{"n_layer": 22, "d_model": 448, "n_head": 5, "n_kv_head": 1, "head_dim": 64, "d_mlp": 896, "vocab_size": 20412, "activation": "swiglu", "norm": "rmsnorm", "norm_place": "pre", "norm_eps": 1e-06, "positions": "rope", "rope_base": 79900.0, "rope_fraction": 0.75, "qk_norm": true, "attn_scale": 0.125, "bias": "none", "tie_embeddings": false, "parallel_block": false, "init": "normal", "init_std_qkv": 0.0179, "init_std_o": 0.0027, "init_std_up": 0.0179, "init_std_down": 0.0027, "init_out_by_depth": true, "init_mimetic": 0.7, "optimizer": "soap_variant", "lr": 0.00326, "beta1": 0.95, "beta2": 0.95, "weight_decay": 0.089, "lr_head": 0.0045, "grad_clip": 0.5, "warmup_steps": 102, "schedule": "wsd", "decay_fraction": 0.786, "decay_shape": "sqrt", "final_lr_fraction": 0.0, "batch_tokens": 65536, "seq_len": 2048, "doc_mask": true, "train_tokens": 437600000, "steps": 6678, "dataset": "wikipedia_en"}
Each number is 500 + 40 x the weight over its row's rms, rounded and kept within 0 to 999. Layers, rows and columns count from 0. Numbers have three digits each. The size before them is the row's rms in percent of the matrix's.

# layer 13 MLP down (transposed), 896x448, rms 0.126, rows 571-652, columns 336-391
100:444444549453504428464478450448542488492506474479462462554517485498554526503508531462455536483485482500534497521476527559568456500484500523507595461556493501442479517491
098:485514504501485518520550484509431510511551465476542493544508546500505479506506561471525567518491437531454542515442483535464488492549538523460432478548488522516454486504
093:502506516501498481485539487504551512529471511491519508563492561508570492427480588503442457516567520583543459496469438461547442523582496528492548519536477455505560492508
101:451521478489479457532527537477508477507503470483504490450495467477504546444502490512529580497591414361454445531481475433509573493476445534420465484518511560524471541511
098:431505440535581469542525495492483489521444471541451587471473539519508479475488497518456488560602509411612534547431506462475512435519476521494476531504492521561478511537
096:449450499523514468514456459514520525497496494507539485540517501539552549565502585516491368444481500563527547453450504544486477550470543480483452462556465428491424580600
097:488498540434457451483483507465470510439516432503494515498493499500459518508486572572555445414447502391552549488452559468517521498525462528493538501520464517489540465522
105:503577508510432491515454491526508531557502509506479506594528476461497522434542476501421542453483545305476499505532431491494551488535531529533509512510520467437523528534
102:485445450450523489472555538517486471539508453533459518503511439466509523555427590535534599463470492582522521572483518482454462524522536465549573491467486500454519482511
100:455493561499467459525421568525525489511480508545558518451470535523506544503499529464462603506455508434444489608452525418530560523558495474477513507482502507462465538490
102:497499560546467513478488442510486439490499518556505548484491411458510481548500446536497564503476514479520470465536486504559507471403473410557487535449470539507426529529
096:532482480500520488489558456502527506537487482506497533510554548484485494464530457506492428503436494431400473481516560437498512504548539486435546520476560537520453484471
110:498528447518475505540481527462570421403476503478447425559525436469480489475475510500515488460450421501483477477474521511475505511434495528486501479550469583500508456534
096:528467474465549504485452512462518495530567426560483510466554524516500464526475526507517479503552498462455503479558445448542408504533534565525490562515388504542468503510
097:493513540449482503462469503469556496499578485501461512487441534524512462570520542556548422510501487564467492470527502508524432453472495481500573471549565499516482559455
096:479539474503522508534531494499556490519452507482476476519495540449459513472497510538420510553580466485475478578515484636536469471513573585501466536508461428554546490550
095:520513529539491434553498522517495543513479525472495516486478487451444527591574449530501541472445550487508444524537565442513595486544541469439497618488459472533476523477
100:491574514473553466479506516456523513483482482429497425510496454577511499487474509506469527432451521414536522560531479478455496527508544458523458519515446519557477497421
105:551479385482506499504511484551511486508460501547452478522570434538516469534504537461453455490514530563513453529481511506491510514550535490438468519500442473524505462506
102:490536470472431567514484458503529484530493476455552487546467509421504537481516549534488412496520524519504546457461469539505494529518537501515465509461476477456441460517
097:489547548490488517483496637479571464488493586482516449498516473478548511516504544508547558540475560571450472514540517559510547533474502469522486518469565414467503506507
101:515510435495493466564462502499522424424497482495551592540484569583501524487516487391569518446547536227496502535487538520484483437436478546420543480525495476583479459495
099:446528423516440456464543467508510514499532439462560525459528502527482456527572528479490533463489511527527546489461585534528504466513495484538500550447505542528519488412
119:509479407529542462513491544431438472498439523529462511571518542527505465428524533503468448516507479445460468516525445501453539472535562450560555507516413549547526538498
100:507495474463496505466507551475518449502523426515541467553543490446492514545512509511512538537535554529559531473446460443497485502495554512479441472521579501576509407474
101:432502477575485471449515565539459527436499513499473512521519527548445469523527465496425448573481538547532435497507525466475519508530503506487501492456518462490531544512
099:560455466403518537495539486537543445545507459502465438478466405552455491462567472565491502531550506532542493490442432507524557445539483482480475497395445474532524511451
104:515435522514481463563433448482450474451505472522489479513510493502567477482431487487513529500452553469470498489577459550535509499489490444526541509463455510454518469537
099:575522508541497521526492587563455425544418502433551556511459454557510539510521450502505428400529481531444525495494540514504526477592545456484526439474487556467506527542
100:504476489517513476458460535495577511496485513493533500414465467481565555485448495470501544546452500419519492494540537432466524451619485566541511472529496575579469558486
121:472450524515449532404509494507533490561461483479486488462517481475571501480449551499511597524520576388459496472493519544561467493516506468498452458563524501438538489461
104:501452509571438501530508511476510459507518506509468530585448457444545460533435451478447505448542470660489513520563525548455503473502515513551521520465528511495478420433
103:503481424568512538470534542475498487512517548475538505506519519536489468467498433501589515509467500458491485468476455464533507539513464577484504525509506488482522509448
108:448493630541506460503515375543454505470474452467429487538576445513489516488493517472480501453521555519469497464523518396493454441539462524514466496559555493473493454508
099:546532535422482477503547431463534488557498467501472462387486402468523464495514568575504467473483447436483518489526476506488456549467500476494480495473422478521471497424
106:506487542484531402495541467493500540416542472462477559506511424455563485497474484419545525520403468484519497525520587546490474505451494510531568439513519550556552439534
104:558497569493479421466551528504546527435541541509547523525500441399556507487520474476415486449455503511542485453601419484541476487475594545451496469564513500470496468563
105:526446532561516463480489526457539533489483398482464511489473491454521533529467484505564465539498484558539509441515504500500489469499556465496499507446484431508478453474
099:550478510513390504533448462602485447517506431485517525507544522487553457549491502472504533532511547477564485390471503545536489393512563461426522559489558487533416443472
098:470487495555532456492451514521549503434448552453516536565489500511549453440493452478533491530502497485423489528436493492528494505527538496448503500485474456533444459481
102:511469514399425518458552504515467584506585520477552434494507477404490559543479530526491532523467520443439473494501519460493496517483522551520497406502489424556478526503
099:483465552502499471491513521510494520572487501480489503458467515495508587482405505509494460554475536536461485497486483508480457536451498543491462553492497520456465574531
097:549484494453555497398488500496489504503553462542462508551480456453519437514424489535538476515495442422516457517525436485496453549539534521490527485489474530502489480464
095:505479453508505583493471507515530458563462512477479479462555492502527504509532459526514513490506486572518489498525431452570433551424459551483521542485517552506483440554
100:542545521428509508463452536530537498492567470536507550528486499445490488596503547462483440425526487621440513539442449501508454485541500521485517502472532475500414473466
094:508539475549544503456526512552462536520495494474493539447554484544576474459488492510512425488498548529505462474495538428524434433503517512523512514535519524480431513491
097:518500536525516432463498444466522504412460429459532538527481455511507520537489517553497404458511484485519523523511591478528496442493551416454457580517490454468512494514
102:541450502471497476503509494474460516494508525478446510556448543564484480530428499538441492445398381485544480553518512586473467537470530520563568436476520498500462519499
102:511529486470510443408434544506497503521524462462524490522565508462485507584493506494473444443488450472503539463518470481471521508492531499488406516507522463508555531509
097:532482476481501544476494466527489567470575516439491568452520488489549509471483473487538534504482532558455566524525466517493458521433536605498390451449509459491495584519
109:478552475540491481454561529467523469509488552598463537521526468535509471546511550467457587478489546477396511520489515486473546530538458529455473518559486517552552484546
106:505573488553509475442533503433555507509512518530539485537522546542527506525444496470542628537505519607568544528519476456538521549531465477516503571521506461575483513581
102:493537534478449574409424580512500495525529508505543527494518513577570464486441552522452548488509461413515466587623498416454497556509545533474548448527455469494524479440
095:480494570537385568478508506519533475517552567526511444425534503540554506548543491507475546495520565526566470528471493413536506507449529497505477542487459486446482464516
097:561466528512490524523537470468519525466527481420455466561482480467486458481532487489497380457490416405445496524523518496547476537479476527590467452441538585429569553564
100:491527516525510562528560462562494543561519505439394407475496420495495479563496459509519486487542546588522484498481479502498511467522464516588458517474538543500485494535
102:456466533509462458538522522452584568475552513449506538474542506464552469461465516450545556461541528536523530460470523504489551568570458506518484512516452466487501511458
103:489468436488508462526491449483533532547537458480526538491485454449531528537561490492538493487459481567491503502556474480545494515480401521520525535577541450485521484485
102:520591567490409497486492470497476531469481500527518477553540458484626516461447576535521630472515486519484546536482459561548495527540462571525518469533517516536508491446
102:475490477453462571533498535519554489519445559465464456485495528582489518518448490500476514460464488491484442525535505515500486509445567534498493550583510474561541528468
098:523510599490357515526525538480517582452469505487478434440483409479473548535523524473443606571459443431560557392535493507539528528471481481508481481502543539516461465424
100:459488468570485500442568488523482487492486462590487490527552540490523432464547511473442419576505559461517506368532476481462469520475553512464457480508518496490515478448
104:520507498475414549521623509522505452466556430526516507597489491496531492433473533498549508597540510518550533531502435494458454522406459525479475518512563483497522532451
100:528462448548505487550511509500486448505443487493547505505474534513472476531438554462489435489505503466547522544470533493544477571519527552405491492456528503487482503535
096:567541536457570513451475490451496517488482433518578472447561504477493492535491438518501517523463597558483564489484525524499487444504512454508461475500529442494500585506
100:601500485524434472598496531513496487498487505489557536460513434477547424526514523505503517489505500469492479463452549482473472520461540451451428467472554496508511557508
102:511478497509489470494521463509473458468475525588560525524450549533551489528559534482505600488478533503473500500558490456544546475476516436510500543422569553438422458536
106:474525460444452434424547494443494539498493549471527513471558497511549533496537470492463465474518475441469478471485501496502469490471491547540506456442455461504498477527
103:544447548499575528502509526507518484504487471488495561488534579515525524511524487475464405444425540481572542455516530542496492462460457505510470486514485474435519509441
096:528614519460510485467449487551446473494537487509510494530510533512496505494486482532521449506506518524556546506476506487466486495528504485496533487472465445474461501547
099:502464483556499524525518533578504466464516430522491522426524530492553475558509537489565541502521481461516490540462560445559491532434493517493504530469525500495538463424
100:571511489477462526508518540544498477499544427496446489593476480467480486490501471479504455488441471469516502450538498504572473430566498512605474517446488561459509440543
098:530589442531512500471492499496474511468485524439454428468508550553518458504521468508524527490527497483526544478549497505516481502490499479554540512517478440471575477496
097:479515537562484467490469519526482442504504596538509551437532476489570465512568565497457476518582546504490555461540402562495518498477474537520456520474514503492498571509
104:514474472503447539562448525511529575488467490571499444539497461479577464453529550583514424478574490520551524478441486481482442488459562546451485524494515473528487502506
104:542522511551513486508506538505468539426544473437399443473524453494508515477513506470558606481471461531492539465527475512458493450508528458542418454487518456429545504403
099:518483407555492518537524508538497436516483456521451572524478542475538508520500480501502496456476525612569571553528538562539511559467512471497530560490489528489496458510
092:440579480494471449484560525465458472433509465500502505506464523468485501490459428383513544552446530456518522476555512488537438441550478504521479507534479541540537494522
097:550516420505550458538501435492522499468529488454553541416479474550527533457426432563571433507460486427505460498514473491568494485473510541599518507530484544487464495570
095:545492459517531495433471427551515464529555424454489479507527504462545440422521495441512628553477500449460568462505493604478425501466554544497550488482525522523503451479
100:524481548490480477423567594546523539481544536525510505537514626461502503516550533544529579473520512489566498469505435520509550500440631419509476459539493526542477520536
102:482489513476547524524503483525511526496474473551469491440460464506521472546519494480501511481506511437517462489487528489425472469456538471516491482516483480503531520551
# layer 13 MLP gate, 896x448, rms 0.125, rows 572-652, columns 336-391
097:528493423499468497538500485487501491505494471489526529430558540454490513509476480471577449477462452447464542551477484501456469486400546556486526460503524467507478534513
095:496504562487509436558551540403470502497499512472493467592491478503499469542469491509422541525460447501558429513497453458530526520561469527563477528412465539536449487550
093:514538561516515558498495457577491451487469522598504520572523499620500530547525511444487488527440519488477555528500451450498507627478508530470479382543534521493469491488
099:500417503485545529486494494500506565474522494536517446592542474492426492476536498567459540492463478555454480526520513473500506534611517532517456495584522499481546503511
104:617516502471480470520468530483498493479471471510589547423453491442577495498581466504492594471499546451426496524482465482524489639497481593457514557463460493513555492485
104:509501516500579558484495455531458509507489491501506496515542505464540491478614421598559460510480423511470533534497461564467517494490543506496532538450480532513444542524
107:544508481491488445514540440509455509482477527506547557503447492452495554477509478484482534538448488603493536506512548514449479539453464524515449527435482490557528505471
096:532531459524391576507468517474484494508554469464466479562451515538410512468492470520568546437549472410501431437430511506489614468494525495500392588465484510527495489455
095:587507498488517510483495570444559492452484470404428465525523480517507502524533472476564553523478466570494477499471485504530504483517504481452510464454521562495493521420
100:508494385479519489520587501510504453494519485568490460511537538504457480461513487437453547425458471543507419541468473494532474464523523499417552552414499527512449444488
097:549484524510452524505517522493511489490470533544478459542552529517490481447501547460487473547590475589495561460447481581433463457478468551440471510469492480520492532490
113:504461480507482472461480449531530508491573498449495515592524464489444489427563565482500581542509554507483447521507502456443516493430569516478486464482427512526579516522
100:545468484494481456426522459561498481527490508503418509464526487513473505530558523509570536452525549480514521571494411493466499625536505455552480539504488508522466485466
105:478528529492469501484545510475495540522526528492505456512455526484576550563510512480404513539445543494525490481623520502470465524447492480485592518511438485406512550501
093:569540465434518479486498508489545559507479545478524508464454495524533524454489472511482438471426531497473463434459520516545464444420541499561472526425530470420513490486
113:489553509452494536454440496484503519454510514446442490545443486417456545456452485561536541505522487572472435510451403583425538481517507475516460567517488514498409488452
099:469435474424475505524456415462501500418477483498551464469503493487405487444561590463432547579456466485472494502526459582474462475529513521534519460494519513497487509462
103:509492544511548503519531490489466518524532608538505520445514456474517533553516490446498511539418481505529524524523466528506455581429524503565477438450526466534565518486
099:539482527521526525497500599476491528453528435488496543514518510545524440529531500477508500507533594512507505542516486483580486524455474527486444507521459500462501405477
102:508380474492482544448513493509528450473519525521515547513521541431487556461550490495452564565387501460490491420550487498483536516499460512514588495510495520537462489442
095:544476498491469466438375537476442487512404529392458518570524448477501477534460460518485523507443541542471507491537441514497519566512445544550523515523509434464469489518
105:563466506410600535544510469580461570517569542532517582467516512488512567474490534458440474513548548534498522526516573458504527563488491571457442472490494444499518525530
106:537455520464449467505486550484487483545448512512513523490486463478524476471505488520437474551548488435512593418514454539555498474482475545475452504485507550443486498513
095:522511456506507510480505465441480533508446595539448523478492427522410485568487511490527458449475517467517470554502479532468511514530485491516493535517491565501528481482
102:475481497485464506446465471485507458465509548564532418546473551443512503463586525447551527481497415511478562490500518531488473537450434459493475543519462551492454519560
098:529491459510537481509491536500474530508500520544469447543511543456519426534494471510487511578476492447499460548476406539476461537491513515445562416481489453457470478500
108:452475496473445486485481610480513407542503549521533507507424589524542523464594451508517497497529459396485484506458519521474560431480497489446556474520540485563493468530
102:513525442451457503529496486500494460533522484458492456530428605531507491537499473492515456502500494494531476523469510464565451486470527527497500462502534443497490544498
096:480520519502401451491543440502484479495477463499526491524523524519550540492473434453519447464506499465508545475442497545486527508535481513518510484443488516442554558499
140:512507472516451525539521489556464593484509448525506572487437567516557481576497493412514418468501518540500546449493495504453487434425447482465504501521531562494462487487
097:449497467487497464529526515482522490513521487430435502437518480510489460494527474502429552485495561470510512483457482451512488486442452527548501514535524455525474420509
099:565517512497513564519515436479517436504508505436477470507537462489463536503438445458443478454545449489477520457456494497512475479443483548464509498536492556483421454417
107:445480563501520439567452540566527485526463515502451486498473464469451552568465453517500537511518443484486513462519456534458513515469487560532540474508418562444456544409
099:487502418443514557492525522537497516429497567513534533506546425516490539539536494516479518512464500511505512535501546572450415546453483562575510553429525564509511539540
107:429468467538497522498479477524530524492477542539489481438505426531515543563536466522503475499565502529498510549534467433515536498520516534513563564514471427547461521552
102:537500433565486453537502496498485477453528482530526503527515576539538463501507550527469430506531479500531584418566447517419531491500507484445494438513542535513509479527
103:527478521440503485545474481498496589503465439488503514488406558610478564505575525526491471516508523508458545470474540510436543540414515451551497426454497471528458527550
101:437508456477459461519515517472449544445585433592522496556423477468463477463519587515559527388465554498470543476466449466489537500485519556499466452514468474483454541478
100:426503543510512486524536452511515479566448537541465474517456550434565463434551506464501529526443491512511497513586506508446486528546455458482508532476520514465545500541
102:472476547519492533543556444466515496484428495487503485474497449540524560448475526502537565543504446564462482512555438559535512503486555540555444503532553462503466523472
106:497473525485546491524421551502428476521548496507510485472539456418553511558584566468519458453493503484542537491537486457517560525493495555513496433458444516506501500517
104:470481541439479518527500450493434525547467483483493466509434506522456494605508541507493521536501476573497443524462486498493528495484535464489451507459496501539512511499
099:506495546451493447501513482512514467457510464489539530486495446484514541522547415399487428535553482483550516528572475500449485511495552537490468564539539511463467452515
096:505538495406448547495574514485461436521518499499582527582452458438476487562437555528536536527493532500434521529455416474468509500501516505446535541552548493430510481467
098:542443457504472438473531556508548511486487467548491516583532459579503464468543578487488447469472538519504489521398531576475491523543442531493551516512521561542532492519
095:578525480527505475397470451525500506498504500493535479527518435500518418506454430557520556484549469475416497477481431527510518475497442474502507532416522506500509507486
106:547485480487405522512484550502493483504515488520500487525469451513449520531503523457432485530482523478501480456508559520445528433454506465493546471478511475516506520445
098:522440518506533484470542498518464430519483490467447504497474558548492468515524524479451536433516500464427505500530470524478550485514564558609512474462571436522547471508
096:487547411534461445487474478544542462509544528504526493541462463524466480490582471448484604472479499534501491481512577501469517462516464510499487490484415472511522453481
100:508541457504479549542497540482464502478527445504509555545550468533480444468505475434517504537570496469524474508446458510509532500539530448519456561550545541457537440475
103:485460548493569418411487505551437404462473530540533534558533477530490608457482559529477530523491458454511465412534505507439480468530508467489430499477430557495482495487
094:503499515481465474530530458487434555508507479479441537456400501567452521461458423512487463488536476481630584553472464521566446470482524456550516532483495574485485538482
099:391504573511492551472543433567501475508486461548461506481425451458458542508541440423502420511479427443490583504537506570534479492444466560444485533529497548488484487469
094:552546526520528467530527448455453568466488526487464451505519475480472399434573518534527535511523490439512534473500561473507469540508465488457396505487497532453432503469
099:495510499491501498527490611543498539513556534547537487544517521548480584523487521484485500576438512466477541543470508453495509473482494437442552479605575528547485428516
102:501453518443464466505549464496521506569475451493498548471474523538508417405520470520459494511453438496498475495489516499451456593475491480517582448546500519536524514523
101:417480467431521539514484517551501530460523517531499476492475565484443460493491489559467530557448455423526499495483542535588486455438562446512500451516549433484465530475
098:432438505503475463470515493446529468461502533568503465473509484461448523397501493597423497490523424495499523443511549454459477460466488441533451460568503490524531530488
105:508586552495475441488462488541498582526517542524514523540422510519498531447452494505475529486534507523525494522426532492514479547543465522513558510432513509510462529529
097:525481531542485450580493460499469492461539516522427581514484553534481449545508516459523501535506484410504567481507434467476571559443531543569509462498557445432499494478
100:544413501443519439548506444481469474542527471443498465458660521498498532521550507497507499517442516512541504531472486480425469539515469507572499501464488500518485555481
104:489484509513522439469426592447506483536482542472526504431481433506454529547531426477528508506544472508542582478524515540527493547486517535477538466532601492496501435541
100:517492574463444587495465538516502513522553514442578484525528457517469483466510516518485514475534486380498561490448477536438521486465502472573480476481490398430461440538
099:437506486489492432489501503533520531525482515550528435462463513528510528451520466464533512464506517482531535526535536524487522522488590530521509533477467492451519447502
097:538562464478482523562465501500506466547559558464471569476531488497492459486520478524466503552554490517410558469536511487477490539457530516559527497503606549493452527521
104:523566482485545536503482500437484503616515479482547513501470398444501495486461538472410539520486528482434626514447542446479563482492489518452562457477534465530465487537
103:437438497493531513512495516414498492466539517515498520510478477569408523484510473497523524531507492526520522496544547473528561482483564462545477521536492467518479485474
101:461484465504461550496618532543409510495447482484556457520480486450556530406537549402538538493494470492543529554524494472545527538581463510533455434500467546447505494559
100:428491495539512494504509470544505447516503547476489546543547490501460470461506521493494443482490460458464521454480489494566485493488521507499574447529430562550479503471
094:482439472456488449498470584481562505491493449510474445515496503469514512434524470488492512500507495568529461449488502513423458522509510508519558446537522532540542537493
096:536459591463499499497480525507492476497502488487544522541516453466475478488480469487487469550502485502550538444548429554602591512553510474456561536534552510518453446510
108:592498537561529496530501469537543475449511508481513528541524516504487451429485460444413559506512530505512487451496467498536517509480483529507471467553554534400498492472
100:541530496500459532514442542523472497516502531467475517509521512529531460451488463515490538514516468502547473496495548508481539512527545457457553501524528566535483440569
100:524447522530559462480550496477465481545505533532469521526496525534495444519541513505473483491580491486531505583475466498552459485435411511489446483552505525501490496548
102:434460503527529513480495478483477504487535405409490427522547482513489555485476528558591455475528498447500465472506534494577436401471507500497528517514542479514539482523
096:470457464472425521518507590536515466532550503541411538506505512430578567517450462481496469502516470520465457479514499589527528436494475527531452517524528500497518478517
089:533496506502554510460470553437501543522484469506456486530549478411560574530515443463486491530571598491473479484522502501533478525461481463570520544477454507478515488534
100:499558515459457524442525534493501496490546503524474474562558420466523496418449497530478520483467477448476462467505475467439414528538485503538418464498501491462516472480
099:458473459487547458499439479522563510469506487547482459550537468537538541513518458506582509530519478496486500543518504516572547454575477506490469545498470484527471473406
101:527504541558633510584512442450533537476470543490542451497458480527485461564475429480482524438418536571517429530472506565468512496499498563487470480452523475514496544483
096:499506465584513530495491458486457508506484470538521481511544481435501495517586565501519444488555494511486462502485461513403435417498500456471521525485574565512547468571
# layer 13 MLP up, 896x448, rms 0.129, rows 572-652, columns 336-391
099:495494470616531481534493487498449475460493472529435522463501519526536459452471504538485423408536475500556483491477544523471473501491518455488541458448511436515396570500
100:515538527463509452502543542434464539417559542497566531502521478436521465486458514528477463503547453533533448399503497450490506551531517482531568538428466503502487479491
100:489474457540497522487461488518444520470476386491503443513452546507497474518495512534491409462470595528459553532449474555437479457489544507489504523446570449524480503514
098:475452513460464548453519497472462547477537448538529489518536458611496394477516529495480493466520487522449528521563480395531475575481515512503454420519444451487507520525
107:500563475502489517515447500479540473474560480460486522466512473445502547513545457515585423568472477557425489388481579474586474509471504506526563490477453527560468507532
103:513532527455510411529538550505466514410561529443470552506483575498465486509496529488453569508387557522489416482440548483472488482541429517463457476534551523507544526526
103:478499459520454500528451512530475458398506518554547451569549522472574501475470530508474600433450531535461528463494460480443493486513508508431521538545467418480543517427
097:461425528502508600571513416594537564599479447544470497483548426548489493447481486560463558434517483514525507388512542519485550495480543578478492497524557497516532525469
098:545571523481463437497485512452492543465542428517483539533486553501530598473502536479476532500478553466536561527568446522495577506493526509459507564463435424539475515504
102:510495561456463518459527473542535504619500421547501568494473484430451529606477541508498443529524512563556496444509585518591412496518510522531465476532515438472533421453
095:509470467514502545588480549489433444552537478486479477552522521515453453466488441500502483500553531417568491574529498541463482549479509460508594531515479434509494536437
108:490515489539548511461507532466504508491497622517459491494508441549542493492543525533465473498490454480409461503477579418514522469509508546510426404473452535538503512575
097:476446522474446498554517545466536503542488542486539536508452509442483462492506516502545474546439520450519489452447536483480524492500550424527478453532488588547526511463
100:480492501478485444567495475466571448478497490438448521470436512577523557467491434517408502499469524511489500488503472483463473526472533450466442466507489506508456499473
095:555494498570503572472476498547502577483527542487540557548455470498437536537463422433524499477476559501498560465456487506487490494463532569439466563490546500544509496468
109:510582456500426485510519457463508563454534493444508541534490495516493524425537518503490482500506547569502468527459496525501508492401556435541552555561487570517473525544
098:477499520539492446512561536473526443468527468441514430500488559599503436535474504518497506478580536479522459490555493467534561489547568527564454441499486477560492427462
104:487457502487478507531457430488437615536522513532536589539438509484543474525597532545500495514521518541537512497539575490448489471437468506569532602495524499521475535528
103:396539478446470485483547521515496529446439508535500479516518499480536426496472485528529562508448478467454495465529470560456479486490492566470482562484562530517475466544
101:494439491542542421501500516496522504472471496506449547482538482560505528431496524484533542480442491523457450406473570462528510495475440511487485493551554476570536522513
096:540497504492520466578514533555506459465480522481558493508400523490550500484528496446535411490506431489514517450470504433529532451542547541539485533496556533496481480558
097:567506503483472511511480502508508489467568466532459497548592481515490518518544491506432534495508494498578551496484444396528463592543375443489484441512521542491511490527
114:510509423525561429455536481500525547504520515490592476573514567554394484559475540505589523428496482530534443534521521523479541512533575556501521479563526450566487464538
097:505515485485396431529510518456438470522518428482456503514489548476443522445436410465481435541537471533553495442488542490476524446438562505533470503520522541450447447550
100:464487463466471530465534527461450487492576523535479399569477532551526512494562532501471492491491448580474549511500517474482444546480456508502506485490464533443484493535
097:544484515524529498507506503506515501583530527403473575535445449486542470530544465446503495528454497563487517562556566466515508530494409527526487472552513470488480524467
104:513498480503414439509470484511487451505507532428527494454449508501543515470526394432567498410472503443575442524471492541520563456511478456515530480497474479458525512489
101:541493536505506448445545506514554484451436450420466527491548451539522578478547423433499476382496536512469504489554491587475548578528589501547517474540486498564479531441
098:533547563493480475504489463550516549517497510481431511513494437526564505434550529487463477478446453548538505455546488481511554503508497575482486481478445532557455564471
137:487557534435612451539430539475566503470514428496509511489535530538462572509577531580484571469510504472529510492533479443463516573490517470547544532490564427559467513580
098:527442536485440515505497477502497539465497562540541517548438536530477435502391457487492577542440465475539484539544477522491510526518617518443470503500431572501573534527
103:529547503518495592482578484512459562449455598520509550530522466531560592482558525520597562503521437500500547455497481471507553443489493488508606532493523516439427460595
105:534501479501503436476509484453468535477517504477562490427480543530483538513518524448536430507513571549495483519554482499452450438572577551493463490470540527443575506495
100:522464579490501503442518449531514467533518492527477513405476432535577489371476516551457506440546586524554518512482514490499510487517445422491493475488466498459541538492
109:520522537492538469486459430501489451466459443464467596488459556452478403471496490458498498473500457393515450496479526545549504491518556515499484472474470484556418494513
104:491448480484558435534481480510471530477521450484490509482507454415466525577489423435543500524485418469475517487469567514438613468448450464539496518532563491509465570493
102:514548549441466483497584461435505541468598467518528517480492536501455465541478475460465471516518493457483480502475505471495485546516447497514479495550488542529467483501
099:552463501392402506508477582448512530507510532492550529461429553527482531530560437531473549615495503478509441504513503489576487512419451529518549510476530472589494508557
099:478557489415499465550482453516543518484437506572524489551474544463510540511502492499500533530532499495468520617505447425453518480512442471476525524494562487513499485488
101:501475523537483562486473447545426507536501563484453456448519412454548447506494549451462469507514497553490516587538533466538550542466468483473494463521465551449507559528
106:483516513493518470505476515469518501459487514450463490449538551503537493525517534531429464535444546549427490539513528574497441521496489477464483510520594542449498528481
111:503492516519523469520516554524482535556440496547509455490444454552474509536522465484443526510516510538492519443451575501485473476533502534559498482565444523540484552516
090:440492435511472524518463498565499476491489560445488490524548517518448489517481543529494565459526428501532487454515496496506492512548495516556481519483487531522588410497
099:553488551503507523430453549411500480504508504512503480435487470446408563524489546487549469469540452503520489536447534514440555508541493466470451548486479471508448449496
091:477513524480542510493574469468584497484564554544521525403500538508447516493527467488508554535514453562512471512479485468564495546520476544536493498548436483523543478534
097:434472452414531555391442500532530474503582411569439568575484498464543539522546457483549447546422479504455449496455477493521472532507494530591472477429449525545515528506
102:481453464474463506496529519523584521552513453456491505436496435454513546565467518527490459526498540451512476452565567581518565551517478522486507528535443476480506481485
104:551531469493591479522473514495522523547530450467473517448435569457510490462445519497505520500501471423472487533515549409457491506445510500474534466462518508432469473538
102:522503504497510401490482516424486545433537523501568513498509480491424524475459469502478444513498517494447598501520510509487541462515602511470529527534521451382502542590
102:506414489504551538532453422483484447567521553550458482486538489479496529528525460553518515512461501474523516503481546513458458560525446481539524506473476470501493558409
102:553474463521468455520536489484503534547521513476483510453461493412481519489526476486552461458475507444516528562581536523605515518422501483445532481524459565510508457477
099:559535433446410492526513459485494591509556499478399462524473548445479505482457422541499450499590424470555529538522470533550514495483509468557488560514469524510490519520
096:553481476519467497494600505565433498557483544487532432519483436530477523522537526488495512469614485494511541472485527503504534476460410527512513513486549508450515492551
092:446489437443489575515477544489527437579562502538540539546501545483512433605461496480518485496489530504455519430500507593480469408417519542476511538515506477537591465504
098:496553507529486417494606511499500581532436499474451511424447492496548513490493443489447531419538525512435566498602439477576505552458538459473503465530420541490518515468
105:532483490568535579482441530482510507499583574447492508528570469469466489503486499497578512487503535455522495492523531492536452503473470492515515465526522460529468551511
110:530541489611503517496503494527514518465481526388510525506520523488489518503467504477484545453502470491493472444556531590491493496501476502543549449491595530518498592459
101:501489571514466449504534460481467511501519544482478561527544460557498466518492454423426545532591445527511509503493462504505533468459499525510471534502528490529488475568
102:490469505417486546544458452508505500535458515526528476509503466513501529525598424445499424507474471472542504467437491499442477486504532486537439500557505496480530494491
098:458559441525534528586461499558529518509483517560476504511463556438477529460493461546489524429547504480540523514495486475427584479518471531555469447492483437533508462528
100:565516501467413422423479467511473469520517464427514438469504495410433524557537458495437497533561553516545528509443476503392405525530476532461524529490580503535478493431
101:476505532434516554554470512508527467480463535539519502514569487513537558423548557492474546505480540434460536540610545469516500471508495554532407541474519521464528447518
094:489529493404455494500566448432567522561524472510567483539490547494509488529493543546392486448575543495470534441510500500503523474524559495498474511544496459460494481514
097:530526540510442495517593469457494479561526517486526492485434515412523494452517534455436531470544568470444498521501561535500564453536491442576430460405501459527619502482
096:583504475517576562541407430473494502513555524504460507468555464476455400554521480560453494555510462496516479496521444461517550568437474472524482490466536505478484598481
105:498590492514526553556454414456516606535473547463497513582482501449517530446426509533498486462491529533407428510472476495490567498488555489438534438447572494466508472446
111:492466493549487498436524496534503469473441474430487514462469537474575522465511493553533489518525485537572445470520459472491507577522480527494546542433517477528518463586
101:493506399525539506536478510522594539433409551505413500481475540483546581474546501500555565417547537468480536535545556507447513511436437509524549472496519473516531502483
095:458502431468508483527447516546465449526474458579490430491448532570545423509565526460438521458576542577500508505504445585531578539487525532479488488437600444453535479519
099:571487459530515536503516529499534542549558484518454453503478483496446491489474534515490529444481523563480473447465518446523472544558505478488478471475496406471499449495
101:506489476493527442504490487522533446495549521486474462474462585526468479481521483529518425483481532435513534483435512511499558577474571523517522534462512459601470436586
106:557514472502517533500501476540489520452539524509455467523554532515559447495470509569445585488486514460453526410517495479533525478499531456435506531498470462523538485435
098:548463546452514528443507574460552476538459506529478429489511482521538587524508561497438551481492494509504577520492468495460506433480565505496517501460422517531463542533
099:510477534459488470492482520473492549529494474500556489516436535521494449521532514460518435520537462546464557563489509518523460415516475544550483572551539537477485549477
106:525496513561539522474485408410471587461507533378513483502436475500480546494444550531515470516501483454533463489499436550550520433525507478586475505511530486525472461580
096:541517440468473453464521517538522478519459464535409500558540485501503513473466473479500469498560458458480466462514522464528586393491612509505474401586523449468525530501
096:518466510484531502558484464408490514444546377532492437452525459517452501520460531538525507478576504430490535487564434525553492454477521455431543520542526507525456517506
099:555484488521513536488504532456506463466533463539509581533544457490444555453456526491538527526452575452466447472571489480514462496464589564519485474535504469464533533461
097:548547510492532429451507517500545522480570489509549493495493506497508474477417510456533483565504530452527530527490452544494501551500482415502510486481519498557520507485
098:476521444426485468464494567439455482461491499571488461496506504523489469414486512461491505553573485443488513480550509442528529477459501376571517542492483547527500499517
102:429458490535430527504551521493550467507455503487504534456469473517488473462565545487460428432554585489479514509561420519469543537450541466415536509546513559568577487519